Weights of a small transformer language model.
Size: 13 layers, width 384, 4 heads of 64, MLP 1536 GELU, vocabulary 8040, 23.8M parameters.
Each number is 500 + 25 x the weight over the matrix's rms, rounded and kept within 0 to 999. Layers, rows and columns count from 0. Numbers have three digits each.

# down: layer 2 MLP down (transposed), 1536x384, rms 0.179, rows 1432-1484, columns 128-255
# up: layer 2 MLP up, 1536x384, rms 0.203, rows 1433-1484, columns 128-255
down1432:479510491470496517451515488513494496505517502536518487536512525489498568484529500509490498492507544507474515480506499493517483524523508461490522478506508468479481488484515513538498516530499546536520516548478518511482495478535497505536525497506475477476522502486468539493477492489523498486488492490503455505529519501517535470520468458525519514526537487537473462482486529543508491505505
up1433:485479503483517490502473471471497514483467509495509479466483507527541482527483511474513463521549538500486515497522504469474480505520501527542476487456546487492504521536501513505535500484480467508524498505483541503485493515481503507493485509494518510499513483462509495455543513519465483475501494544508474512496501458483498479507512487493476482492519486485520472493518498478480501514485
down1433:512467471476548505457478493516552473488495485502492504508537506508470494485508512529493509542495486530465489471522521504503512504496509516495511507480489485461528490527526500506508478581452500519540482472455461486512498483486495521498528534501523496537517501479489520535484532480500461503498515494472485521491511478500535509520504513505510490495497524520486501511507510513508523467504
up1434:483460483463476461481504528508468531508471498500493545488517486507459525463485509556525517489474504458458521475501509525498462469498472475478481505469471528543501531514461515491522523514462523478534485525526514488493485498426484536460476480481498542477498524485462519492543468508506532551505480496499535514496476501471506511477497470512541494542524453493510488480492454540522506528506
down1434:508478508457520563523472542499459526511497461536516493518520486522471489423527509508518522469467459498468526531485518512471507509546445513438460523514556459479497541498496505512514543519540490510505475509496489474486472499457550523458511489552502538465505493517491469510528503508496476392471453551531456490480546544484491517485497496470519513482483476479464462502469498510536471469481
up1435:450485500489483509494517526516479525496495531519489541509524427492491484521459538517473467487519466574470494482477511513538502507538523466473548512523464511505516484537466483524497493510509484475492503438453471482515499498498475485478525507469512545511485527501557537507519512512492494497473542534451536524493523495476496518528526479535483511483480451464533471462504491480511528472475
down1435:492496498512498481504490470486483487498526520536475519493492513503458482449474521530498505494517438500480494499483477484526490539494489484486511535513530496480496509501526478486495497497515504511478511509477474478481482542504516474457489494488499519483482524489496488470511521532482451548505483549470476468527559504512531539517494454454530508481497482506528509455493469505499538519505
up1436:481512554472468519518461487498540518460492542512474521509556513514495502482538480480483476492508481535461483505496492461509520499484522497457506507545546484504505498505511538486555479465496449562509467505461481474544484539473484467488490521492489500472514505536504539534461502459495487539538465502518512482491560532516448502516503492520446474485523495457530493509527533497488512486478
down1436:496506477500511466481488509523488522533484507496480515495523504508487492490493486490509526506453536497499487469491503509493464524478474527500526506486508484491539481516465507538508462508497505497508470469511478480465520488481512498514488465524493546526479497459480474468481481489464537474507507508481507526507517470482490458479476486490483490490507477522469493480472495510525519476506
up1437:503478491500541516516527549470547443460512474492479536513537495460517509525514532491475494488537452470506527493498462492516523517413483465497452509533502466500501514525492488500489491503453516514490521480563505528520465503501497485559470508505519497487512514506538465504495504502458528471489535511454515460503494478509513513522479498499500535509509484512513507454489508475492524507496
down1437:488494493476507481568478481492506527534479487468499478436501490507513494480508514515495537531477474499472510472540509534525499501507491523475514492502491444489512469489445494520552521482506496518438493492532504542457486501535507501515480460499528505524487540506522498488471468524496524466493613511497525480459540513495508490506541508496491495518493481497487540495503559526541505483561
up1438:470497466490463485454451483513528504512474536430465462494466523479476499502512487516469505467533510454460494499489495472505544470493517468522531512524502496500484507514433462498476474497515489542519504470497524500517511540474466496497511486533472486446525535512474519486500547524517485502490512509490456480501509460556460509489491492476476533482467527516497491513493535514456496526498
down1438:512515492478520433504500432460536522488525499489501499496506426503468455488435545530464502525503518507491518476503507552530487487508501481506462489457505500536495532551529538520519552508514481490503483498527468514522526535546470499492543504489483504503457458457500488521501538465535453467503470497458564550524462465541514477513506479504502530466496489504529519513477480501511487476509
up1439:492448543515494520574553485493500499555529523521543498531559465494468514466491523533527488562525514456476509513513496486481482486476460493473525482476497489482513537493513449484479514486483526482527485526502511519507512536486513563526474480500488476478467532490539473514525493504488468549507512520481502504460514500519514454519494529517494478479497469508534479479487540499455554490520
down1439:515489484520506515478506471503498516482514479509491539511471466482462502455476502556511511532532462489534447549469500511505511507480521445530510489475439490495482495489492509462478493506496495511472498474510471463505483533532513534501493494497483483475493497502499470497464514493507504557507492493551478520509549458479520453495490504532521514511469487508518506525463526529502490491534
up1440:512502478483487486506454504480476490504513538511496499524487536476454506513496499491494498486499476550524489489491524493506536501523478509523535515479503535463518518460505483503485534446535496472507459494477511516503501514463461524471502515562483491506495521519472504511474498464521506499469511531469453466481429488526502485506518546498529483497477473490526488525469509473521519495462
down1440:487505498487516512498439508495447497473500519515552522518457490488480500485529479502498475520493505530482496481509521515531528496530473498488510491526485523486497481478515458497518519518480466496525481470519502539508488486469522538469461512495491534532518489504479497495506469518496493502531482492506526511492494508492458507499519507487495461496493475486534491487487536491508487492484
up1441:493476477483455449535481517515528539474495522556499510467508531508459507577521526495499496465523498533479511467501527461513510482487491518469503513493517529538491541510475559514477545498512504497531484485498509502465503490458510482451476497500523493485473538530486475493478538521430548494524525537484535500469505529489499469500523529534484477483557512487519484534505484547499477501488
down1441:501504513475531516525496538475516504480505494460488516521507522490433500495489487489507472506483504510505494498481506470522498532486433562485492484503476521517490469550476524481525524516473476508516453536512501517455477451472526497488501477548548480492522511510491525524531488524467525528525485483459512470482482529512518504495526497500482551495479520468560535525489474507491530510489
up1442:520546496520498562519474516482529538479519489487465484474445493508508462516500444541485456526502445533483513489518478521516435525482501520513465483459527477478487521464515517495514496454499484469515450512473506534497471506532550505494494523539482528477432500557486463509467500543516498508478502454491513501487495482537464495521474489496518517484488459484520491539463507510517498475492
down1442:522509509521496537465496500503512514491454515502493490517458487514534548545485533483523504482523511526501483497496468532518493485504510532450471470489525497499518480506487536459484506508510518502515493494549496504508480458526492482495539472528452513478504537477487479495494505546506505517514524503511507531532446501544543491489513523491500507469513484517557533529486517510503488525515
up1443:483512459516490529482497510514493516506498466484527498521478496516503500527486517550525529491501454508494497479488515486510499507507481511492499479520497491523488494499525523502485479496501548499506497537504516512466496486485525517510473465519517490506472475479504495482535503536487490454524500515518517497500514485513504550494472515508541514526510482476518471473471504497467510526527
down1443:541504496469500476475527480509520488485521468498510489509516526494531511506475499472461493515507540519513455506500507497469515478511489501462504519474470467502504478506520518514499490494461478522511478490519488479508492510516450464486490501508474533507506486470490495518542510487506535513495510482492505509501477535511507476499503509518456480533512479528507504519478474559499497474528
up1444:541487533509462506459475501518444494515506514500495482472482504498501509491527531497519529507492467517473485483468530409508510476457507453534511510501511522511465512491444444502485474506557449489502479511462492468498505533534486508480502524475464492509516481513493532511507505501517521508521521514512502515465547504529494450457496530489525538472481494528470485531503510448506470503474
down1444:506485520507495535474446504503481502510496491558498498514491481470477540520562540494492516497529500503546488527534525448513491483518493518497507502530502513494486533483496481491533528539510488497541490501468480526533488531495500484483503520491520504482482533490438532462518529506528451498512467550500488493523495444498481527478539461508525484464502458497510436483524541476484517469539
up1445:513475509523480513480472516501525528494500530539461511460500453519489525502496509469499472493528517486465520497527496504530517515487509497534490527512523518471488499500490500498510464474502488522500504492512472494470514508512570490499537526490480489453493527486489518485551538533537509498454550540483534514451471495509475454508489485510496515504500464535518494505535513498517534504498
down1445:483498493503510512491498490467533536511479504499525534525485490538502482505473510467530513504477507493520509504489475456495549481534504490468521515492470500480500505510463510514502494509535483474469495509519474519467470504496498519462508498471490464458453516510516499502492467528531535473516512528474493485514483472491517463510497503493484537513483532536503467480508506497549486490527
up1446:491530500449459455472514480461542550483504551475538476517505489500477500441537524501492495496500488499511497522488495493462539502466515544503469513519543521480490522501498508503490512510482509523448468525476521479535503483473478539501490514456536477511512524503484540553444482500461472555508466491494479499466479499513469509500502514537460523508532472458487515515485526479493486537487
down1446:501509520499520510478513540529529534488469527513506487487521536489527500492490512496461533507478512496507450461482506504493459494488497473520497491491460517528521473533478508529463486512543505454514481491511492490501495499498461499519523496507502510509540506506511462506501527507506496466489496476520524489472500502494537508478494483492487514510500470497479482485513521514447502487526
up1447:507504490503511543494497472491513500524489559497519485526491527535466550546465489558544512450520485470534551507500539524492484523483482514530513466479502513495498526477481477499518501523488517488515484491453510482493504474497531470499515501503505470504533447518527487486532510483489517468487455528444496523517506435520508491516534469509480483550494491462511516483543513499508503478508
down1447:531462457508486475507522481495494502465511460525560495534517465444528514528458532500518478476539466516533499449487479472483499496518507491524466474502477498495493541478465528524521484508525461509475466509476512498492494508517524473511530483510487479508472474499493503484494515536510489502532505515487533449496502520476498511482521423427499537487531472524538458491483500500501507508514
up1448:523486472468517543544524499483516541479508557482510473531536502456500541527462472457533528516484543474452540510516524537495504475504510508493490550458521498486474504484531499523501495483504532515504483548562488508466536511491516497522502485455496471529477520514468534489507515564515505523497541551481500519439512465527512489523456463486474492519503521454480523494460466502488519541503
down1448:501493490499518556474497505489485509485490488506501493525480477482548537493507464483543510525521504547494511459509504527502523495507486493500523485508500505511507502503527487521514489517488511473501487554491498523495511519470488469501447458527474495511493538525492507488469518535516489529447472505507485498425495511530541533471500504475475489475472502494511517497493492503475506511497
up1449:491503465476475505471517486489523513504501481517498531493486528525465482523447529528493491500483505497484503500522523524473544478531432512565505468472516476514465510533484487526529496537512467522513448483510510478500477516551486501498508468468474503481476537522506485518481482497507485535484510500465479494470536522516510484485485511531537496527471515480521517565524525525443498513533
down1449:460468481483523498506556497480507516479504469509516510480485510539446510517517514549443495478524482506490524491487513508480535493529532501526512490485503455523436462461527468513501540502482505500501467466514523468491510526474530486484465507497497494468478482497493488551486556502501563476473465505441486504450501552480489549479471489507549533495485488507504510529506533487443508516541
up1450:525491505504523481493481541520517515528535466523536446476506520483482511495521487543558472514465497549458466485523518470497507439519505495497495525477545489461531508515443477464495504479518486498510491483481497491492477506502510492505472488489452462479480487519491510533516499482534528471516492545429505503509529493502495516530529524527495532484490494550501498471484476516509496486538
down1450:461514515499521510564484477438489535472498504505509488519511489540479511509483518521465480539510507507438502511460474503453493542498503492486532520513581458502526522469541529535518550473508460478522496512529472471496498527546529537511510497523517496518507470521512495483535476495454496493504453504564543501503543473479498482470505502502463493504465492510446496504492494487480511489481
up1451:531513487499522541492494498507477480508508506494477472533489493528490490525467524472497471529496440529491480516478529492483483454551482498497444546522503558494495513531472470482491470531529511481518466508495568535461489506502523486505465469502450509468493493504461475473507501481508552491526567548523488481524504479457506464517471506508488528507496539497452546514519522501509478451465
down1451:482506520476486474478511484489453508509492489477524524500506514499488494488498472484490555516502498498488478503499501487496469508466506502499529489516506525466464513512547468480513506456505542478491531542469506488515524472528506503498507500451514507498492521493511502531486477514491480465508457477510498514496492519524501492519519490492535487466501468497533516501485504519497534493505
up1452:502485524462472500497497500519518512504485523540502485475501474521488500481505500500488502450486517515498483504505529512542526518469519486538510482505482490502514517463496481497500457472486461548492489538483485499493510553520532536515505528516466480534522511513507534450513537477496530482504509510486487499499497476485479516495500510517508495494481507491515450494517489503512456516537
down1452:489487476476533491482486496501524472508504493515476481497474514494508533513501503497524508506498501503524504497521470488463459493483494541467490490513519523462491501513528502514503495522487471502534505518464515498519534456543473477534560469482497532488499468488528445492512482518511492505461506471515508491482484507523534505491504492504488470510505485496479523459516503502502503482474
up1453:508493490492475509486430508518522529494493519513497529441559512519530497543472473542466474485534475565496504484486490457538483521478530492486460505504527521484457502461499475451514492456466494511507496487536534504495548535502525509473478511462467487491527537532512470521530543495515501486445531477493504489520473506476469475511503496471503535475437509496511516506525496518500470510515
down1453:503515561522499509573511544493463517503528502525520502474489512493545509542448502506447471499551500496502465498508509515529546500508511494461479517549513543523459539474522475496513494498511545520506496540496489518471519503500485512508486486426478505548510502513471473497444524489515474522470495523516497468492467529522465463519491455449489458467523538474498496483495507505480523538457
up1454:504490506504515528464479479461504469496549541466517488508551514516512504504502489486500513471473490531509479456534513494452525524523531456452516521477519537491512518547508468468549512444489459473436472472497550512505535501499492487514502508494553468432558488504482554473493512496543503517512462533468488515468510479511476488515498483530493489540515522470493484496548529498476501555498
down1454:492445441513500515468520463493505475513481573507502491481530505486487454498537531522521558471506506469488522502540535486486463519524524490495546560462534460490468559471486503485553508481543489486482505550511521489466496517470572465552510504567515504467540487496434487456523450485500491524521464506470520521481535516495479535469451493515498527512517513470495506510464502486499511521561
up1455:489504519483490479527492521470515519522519542539473458467497527525455470481473508494485519546474510525530517472456493511489509538535502490486440530525473467524514509480545483442480484482480510522502506508518522512518543524488539501524476507519442516476522540505442510505505506482515537506502478459478517486502521509493554485516504506502513531506498479489502513519492450527503485472524
down1455:508527493517509540477561480465491485493507494474484484492502506482512499490533494497515520519494498484534524507506475478491501522468472513497473491543496461517537508481485471483523486468479492517512492510507503485522534519508505444515513577487466492515495475469476539516493484502489524460481484503495514522486526452493522501521500459481517486519506500459490493473482471491487490500501
up1456:482496530488473518487523469509517529490468528526524513500526485541502471491483483475484554511470490478495525480504481494501489530485519536505487527511508495539504511516518505518481501503482500498524515536490527483492458527486539545504465491473511483474484507506483515469486510525492480517484533458472531505509512536487537470478499527513508550537527488492484544521517493489513465475511
down1456:505476499517527463511499471494493494540461507505552505488480512502466489516519535495525517496476467513511496421512527459479499465536502464542529470534508474518480464476506525473513455491478514513548523489479486532501502513516521489533511468524477509495507492503514514525481511515516466497478498530501476497506500514517510432508516494444493456476484493487506522528521463506492498485468
up1457:501532498514477505525489534519496523511469506521523517485513480446489480517519454476490496470473487536550528494525497530521498462496507524552510480497469528585517503458501510541476517519463530480500479578510535510496482483460485523517505524497567518484476501478466475491462520502507546493530471452543492526466506508568472514483503496454503504548496501470547498538518522565521485506513
down1457:493526538459494484510534501526536495498478450530485505505527528513494470554480504462496446503553474493464432459506463507491508527501463473503537483533491486459547466510504505499541552538541553498542464488477476509447529492533541514520532497513520504545535485521479440476547515495464504530451480496473432506496504502505559527534467496478543507457488482477520529499509501505482458541507
up1458:506513438492535498515497519496453515512493537456512517461464509477510495525483491517535483523513505504551518529498477508532474477527517483475496476507506473493522519466499533474518511503458545473483504534501543461485552440544495502514501477443447480481488520500519493494532542481526501476483504482472510481503550478500474463560529496505525475461517521494506463466510531515522499446497
down1458:441508472482515473480478472494509466522500549501514477467478483506506506494506509476502520493487512488498491520553458505484473539518508523530467483521524501503546498471518512515479547527491487490477515483551512565469538478526492498504511525507503518530528558505546492524504455522546489450490519478516492499528512487512498506473519475500518507493498490488455536462482536517542498501478
up1459:516498460475486525489484476470489474488470519515511528470494510522468496474493472460525489539478502487486501485517470549483478517549490528535516500513536513504488531511509511523486497501520457498471469556468521494498501502485505461505503519528513453463522523504495475487507507473493539492481525506513452533468548500491471497489483420482509493482502460488450521511498473501510507482495
down1459:538513457484516472495479523474534459553523506477506449445504486501520499472494446522513448509471529465516464523517477517527511512515516511536545454430521486495490499516528525506522501480472478464557488508517506460524530497524519496503463535525499513544487529483494492484495516554496534532540472508526459518484464493508470515517475532493476488533535500534460517486544511501499487462480
up1460:482493514527451454511477477467515496484501493529472512457459483518496481517486481509452450521518483483510501525466512557490531494529530490493501534547531536470469533443492521519468446493475519450488507491477506484509472480526483481532503559505469533479465510500539504495455515505507490505492495518516511474492501488550492532508478432499513506516502468533469470522538493497511467502573
down1460:508554491526517489475484507521488539472499552514480491506481537541506480507476502495526534465494551499524488535498524522473524500498487543537481479487499452518529512546522494484515509507482449541526498472481486505486482459439453530494510473480514520553489520477503497504504522537501497472479510486504543505479474501486515513529516491513486495500463498474496478501472500482521488493467
up1461:483500514488478525499490474500467507510500530493512441468473494455524522476507536509516501511506474543470516517487458526495520516471481555554498504495498517491462495478462534492491517502524517539486496487492511564503549507491548524486467501488459507521500536477485511535471486519459543482497505479512502458500477474521468507541491452493493530487479480538545518461496516499450539479473
down1461:508464455444526515515545532515478485554504525565508477495486495484490543456531502509501495523504418535486548502494475548497503521503476548519550488504535468524457503496501509474454533538517507440536513487524498486476483500533538455503525503511486539474513489534482514527508480483459494527532515457500495472503506502508523503459507442487507535504481499504536480511486529514477533458449
up1462:485548518506488533498480498501510546485496549514495469535523461535513486481507509475502468519555482509494478454483518488491549495501531471486504492467505513530502470513472501508483522568550515481537458497469483496499453477480490524548461525500491505512473540485473516484493505531533529449508462511527496457544547458525478470547530445484523543514451536481473525458495442476478476529493
down1462:477471460545500521538455469491483443491514490528486480511470513532495448527530506485512478501516469526465505519492572550505556508557512485474470460541515477438502494549522504547472509538506526491542512498498513470496495501490502503472445518528470494555542464486498457504490487551526493504480500438530498457524498486481479453495458478484492471534493515522458525521503495514518508464483
up1463:451534474544486511541512519567496577517536535514521489460501486549478466488516492484478516484493494548537520480515525464492525524486543484499526466505515524498477484490515554496501516499481487563493501529477473476533480471482495521528533487528512493533560534552462542528464523512474548530473507470467506484515487512532500500521480512434497536529544516559563501502525491502523515511469
down1463:452483462507464476542528491483509524487459488485510505493536507503510517481476520496513545500510546481491525479497528455524507522514468512501544478499492499495549504511464522481482513514514445521490507474542470529499511504505488491459535492537458441472477518468455501483483478499467481511513546481497513434445496491531509497481475496461508501536442527491516479539476494496502467498454
up1464:505504531474493558499496466497541518492515529486533490529511506485495528524513478522521525526518457547502539540499505508526510471538499541470531534511487498497511546475499469497493482485503487478496506507547498527453518509466492505487508503538488474496515516482485521475451496519477529474507495466508516487520486475509487497503489506528479492555519492498487493464490482524499521505501
down1464:513506508452520491486501489491508473477531500524535521470496536445522462483517517478508457497499527447533479471536536533488503488515507542475506517553438521506492508483478490501484528488458486515509533492532468476527516495521476528489491518507476489532497497502493580527506473460536459533492496508462500461502473495503516516519545520482483487513530504493442514475473500520528491498510
up1465:526505457508559531464490478456480498449530480504546485468484464531509470480477521529555478483436517498477536487524473493495489487477433493510534487498507477503507492494522524489470546512543518450501515534513522523498485545498539514512501520517486551491493477498506511513535508512486485530486463480444492484490515520517467474539488483509504477527472491496486468541506519476469503510502
down1465:528515492534514494555518480510505503520503495533518530502542489509493496476470481505457457542469482496507458505541484517531450485513483527498485503493509543553515507521480486462489493527489486549483480544537464486506517433458479511517527529484467518536532486467482487504489496478569496474521515518487475535527483520512546500510553479510492513556501493510506489519497523523500530499504
up1466:439496481505529554505507511533550495451535512531512513507495537553508542504488513494554450495495502473491528463498521502485517525500501510511506488533521569481492504519472521511493507547527528466525480481495504503521499538483512487527520497476536519469495534488474495468498504474480531489512516519447508503485486569549470486516509528526494488502513502506534489504557514506498533520424
down1466:507519462489452514514486445470484442462502489503493492491527502504520511459531543465501431467516487486482471434511504479514495465460507508474532506497560558541478482511526515515546523517538496451531506496461492446484485526484496498469487473498540478494475452424505479515549512445499516487535500521493512527474511517466515481505545495501497503516478504507494493527519531537518522460510
up1467:472531487480506493496541551490480476465533512532528506508492515479467523484523493488517486495522497512479489504466503497491518454494497455460452525535494531485486525436502535507491503505490449507459472491503496520514493510523482496500504513483497506500476506464510498505537506511478557521484460487473469525492525541530501486515512504478514527500522527480504528480433495525509505511417
down1467:465497485484510503507524514493496476473522505492516499494502544503463508498539496523519493520496461507495519530479503503467511483482513483445490497491515503493481504466525499515481498533503503505475478510486489465522469498508508508501497505512508475456506460487489517500531503500485536479495463499463473498494530536515461528505511487470519525477514523489509520492448520518506505553464
up1468:508536523466502501544553501523523486507509511526490491480488500563457506479495499480494466526482507504518514528492506511510507484470468473482488497491566498499501462513512489479532516482496499521481524518511549498474473512492495555499538496488506482490536472445494515507555508463455541467489566495494527477506523439475504496474499512514505509497521468470502473469547509499509494509514
down1468:502512466483500543495505479490490521508496535492485482472492511498481500475451467485505473478466511495502458539460513489522470521491505524496532506523513523491511532492538529486498481512472518476540486483482501519504491482483484507471490498492511502515500471473491487503498491501479502514445467556551489492503488502507482525506468475509534501487496499478500499486461468473478488509499
up1469:505528519491499469468504476470488497531508498498549494525463494528511467498493492546540502476492504551524551497459513502512501517547501504502557463480458510517499480513499540524448459488485527507462501499503506488528540513441529511476505494497508531511533470543457489482501535508501496511452531498495475500486515468493497471524477501495506488478559456555463475509522465503516532515507
down1469:510519536451496460487471506491515485494445509507526553545488502492500464474507495515498515469480497471512516502490538480523505535532478463547498500492454492474513457500531502450468493520515492493517497501472501531509489493432486486558480490495494504493490498514499501478490520473520516486480523460560527536481520458466486535493514473458512491515500531514511489497519511465447498495518
up1470:467476487498483507529502518552500480466477481510461509490542510485465491440477492475549456523548484539490523491493509482490527491481491520519491511488508482510502496484509512478510471524502484507465524487501489482472510478493496495510508466488486531486504470515467499472462513493529485530534551502481487479503464512481472513490521488518522544484548523537473524505517467478530488521545
down1470:509483491501489511520498507469485466525490517521480499518472514480474540486504490519505531507474493503519498489505474462521533527487513514524497499474503506544490503534508492485462496501516477533500485498494485493485468485487504491512513458472494529520477510510534545484470499492528466504518516508498525508514525492487490494485506490516503546537471518508511542538488494490493521502532
up1471:512525475472496504528504480538511514453489499505497510523500491470474502495508514499516509514490523483480512474481514490490494512472483515516516507553491484471509511489508515494485530499444529545468508510536491515525513481486526497510489486486489467496497462483488508490533488527483498467498506512488484483494474481507551505516502475520548509484518495504497457455501521497500520525506
down1471:529561496493540530481461542510504508536488484505527516471515495477517460491476495470492505490466496504505488474479496522495525482531496521513530503499467490491499478504466491518472510499479483473549524462521528509426496499529482500528506473505513538527508500503541486504510486495518486481527490467513482510477492514488517509505501516517528501545502572480508515496519472491474486495512
up1472:541477482478493510497500499508483503486475497543488473515549491479483525512460502510548496493471518498484506501515516503525486522517479552523534540536493477506490565463479544485505515482516538544518470490486474470527474511458514501458534476522478507521502490519520517535477544501522502530520494514467528487502501545493507492517533502483478478481465515485508495470482510469493535495515
down1472:495466457488490459485485505502522483479527500461489468523509520514458532503494473457480486500515525495498498510544554542512539537501519485546507463509498477501511494478493478464469526571509483505544524473468518539498535496511483514520531494529510497488475470543487524485483513486524503515506496488438503516522517487488545501515479504497445486518482531474476539532486507489530503523563
up1473:468472524520539516491513480481466524503486483548480506557508488511546479525501502517492497513474476489514486474472523535513491521506501476480476499511484481524527442471492520532444526516515502474477501498458462458515516481513496479526497519531479450528490469528465511453488499554486480495472479426475494525544489532462485504552519540510465497490491480454487451509485474565521505525501
down1473:443506467484509519469543520480472541474466539521512434500464529449476546468528522479522502499496492519498488510523482496441493488481486477479568508542508464505474484472528486508495541513471494467482521493479501455518514490516484500457528511543553440527499470501495476455492440518513516488508460459478495511484478509519513482522499504485495521523530525469457500497481537511504478488489
up1474:528519480478488455532523491496481506502515522509511547475524480513503485499488501552498491496491489465467517470496515529522452490485550478485522512507499478517467481520467512487503509480522532510501498490491502541516497487504503508491479484511459507508483522548498495480483523441502502549507536485486501516472492494489508484493489496517493519513497493519517476492467519463491503510554
down1474:503491480495514524497486497462506458508507526495524493509486449505499513502535501510508465459550530471480486512532482529513449476540470460505528505505506509461510451513521513462491521524490509486533515471521532517433510476509521509492504483519553538508495508509491513520530509476546482501534488476522486473504479500467534463464519482537497510540505501515496456508469514513510505485504
up1475:545463480489490503499505500529510497507466454498494540465465491423456519531543467474506513508459493539508456489479475503474490459556490528466484483482543504489504448469506488493511456507540516497469477531476493510513457450502460494500470497506491470493508497550492477489472511481502510473509507503493526446514500502513497478502516465457486536528471486509504501520522487541509525482519
down1475:506575520497481478522514527509519479462516522536483526516556510470508509488522505495409455512507483491509496508505483535487473480542502487503492503496514484527467506503536520516454504494518475475517447516511481477536493525541451489478562475517501525540484484497515475505502506462500490488485513506503522508478478486503479507526504511513518456511502526507497524459509535440543498501508
up1476:497510485471540506485512509511511501510480505471516507508514532515535529513529501468500487481514512517518526485488564507506527550493532501503491542454507496518541466478471455549469498494473509496495495508509455504510454498490476510458492481475498498472498489484517501501507524516504468531494457530505515499450514523508466485486510540470507531526473470516483555486511490499483496517475
down1476:509507517507516476475503468464509537506475518512503457504491517541480493495511482509482497518515484484514521540517439532510516480516514503485509473494472521462524531557535487545518507518529513498544507470519520485482500491492524505480517502526519502502490511493478499491533486521508487496490538538441505504479487512489498468493501469468526454494478502506473491487491506566470499498501
up1477:528500496513468525508509529482513492512465496529476504522503491546524497497544470539466510544503472469546503511487499459494496515486458510534478482521531513474482584510500565463489495466490519468513486476490486498507474495508520519528546527494462480486468443483507456513518463485508465526531519497525533476501518520508556461509505452537536512478475517488560503508494502547492537489531
down1477:521585483529530524465458527535500469509475521443499546491489499465530460496456478535476493497530542481469497445502509511518519488478506527524499529474494455520510548502474495519538470516469478512489512492537515518478465510468511484459491506518500522524438515490518486511531504476461494479487471494470513512459523555495538479485527484499438493499474505497511527514551476507503554514481
up1478:487509502482466501495492449485539490534507490487495529520463458478494485493514526566518498476493506500521489543495500487514539502455519481537477511526477503510481512488479479499516478497531520548510531473520457481496514479516532534498508529494505491459520517536508484538478452531474475496525499511494514469532500485502522505470511509498454456498521501481461491456526579497472510506490
down1478:507465527453511488489487496491513546529510530505509499525510478527507551513514479491500533498512522530473494532483478493476491504516484441547525478531507500542481470527537510479508488527522529533505494520475452462503510498513486537573492478485463492478502448490541482509484487527512551501478514509516513497522487499486478494471486494521524535493511510469477481546493469499537533490446
up1479:499520523493483507518481531494492516475518516502476533487512527513507454482535523500498489517527525549483503506456458475474482481475475542481485503511502527494495488466507516508482521523482515540505512502481434504491501496498493496524547472530508517502484471515510505522516530524441519510563469532497499518529520508523476501496462479491502496518469518447511491508486448467538476506485
down1479:511511485490502477477462527553507501525479471485534501507513489488503502505508485472490534488475491470516471502516514496547546503508527493474493449511490485497516484504513501531503489546463518498509518501508520500492515531457480508483483496487480514500497488481498520476477503486494529483477450500509524536504503467502482513500521519502507502545468539498493517500526499524518471496471
up1480:483495518471500499526526485459501484480499509494463495488443498486512442489521535480529520503473513530522462489501513486527520463451458495517484532511524525481414505485502472468492458493533471531508483500412496467497454488477501471541514493480455553503543495466515530473496489491500466484523496462517510538473525513535489501496513505471504554507485489512467491510487531493470501548470
down1480:480509505500457496539495519506527467525485495536532446511491482504553523494528565521486477500472470519494554540515496463525498468505493491464534501550498551476507502449514489508504445501460513466473493461547476511514511496484540503513483534504519538486475479459499499506520517495478480461525520547494514520534525524515458458485477453528501490533535460487485511531477519529510481486453
up1481:491515483532486491494509529526501515501484502529512489463463501491467464487501472480516465537496510521526536505480538537496483475510523534463445517529494483495491485497495502546478466521508510508525478512508485508505475537494512503519490487515488517504514524466499541545555486561542530494471467457546495506509435480500461415510471492537485475469455485555475436487513477487509434489475
down1481:480538461559524552522483478520529494476529499545569516498495505456500444507516487517475501538523518500499517465471540521525529497518491529473505483514478502482481502463521469525526497528542489475488514487557541459502505490458488505529527527518530495501502461497514519497485534460458462491521490480504510483516510504497526541500523494550546469473470463524530520569511457434533463500490
up1482:487499479461478506533506531478528564500514521524494509562516489469473529462517519529500491507501492511524537485513506494525527493503501537487495499518492508491529465508512492488472489500480494466519539492507526490496495502480502510493484483430526465497496515525528543495513557517492490514541537470455516498487496466468509493522504465519485514481460537494484488482458472505492484511515
down1482:507473500474456486484505528495506487479496507533512505521539474486507511470519521521519460545510501522495536504552511467500547493507562527516523468517470502517465464542505532471497471497508444498512511506517501482541511513528495473522536469488482495519492532498506527499499540494504514491543509520511509518513485479512499452508511486511517498536474486512523504503499481512458523468505
up1483:478495530509527529487529467480535432460572504471476515502568499530524487517505486497500521449492476473497515479505535544477515506515566505497481485499484534501515514522525488514500517481530461523504495507519489490458494497507526489499508457510458529476502463523506532508506480488466529507511513502523468532506445503479513528473512543488505502480532486500500482526452547415506500513525
down1483:452478486527511505501486463433469445449491512468531570486471524486529447518504527535530498558529496513449509509477500492507553452472525484475479475479472520485484534496500503530548483488510486487511521457500529482540497474525505480493464460517434538507511515565477522559508478520527481487561506458533489508519503456540499517478547562562532463513478517506480500492532506500544496501479
up1484:533512489493485505541488517520496537510471493482549495514503535510472495493519485507485502492528508537451506466527514530505495498439481527534508496519496508512498510515519517494536498504482516477505468479476471465527499508492539469487544520475508499466501498473497505517526444515559527502507522495511514521511525537507494494518481495478476502502500484472456512508486495478493504495479
down1484:535519518526529522478527510483493494490497474504484511513488478516508530520506510497490539510526521505561458506499478466523511505528500522500490517519498495483543485504505493492490500473504502492508494486476520551480513505494477508529480485496502482492498513501504531512488544494527515496492505498536492493505497461502530480478482495495539506506474530495505479521512465504486499495477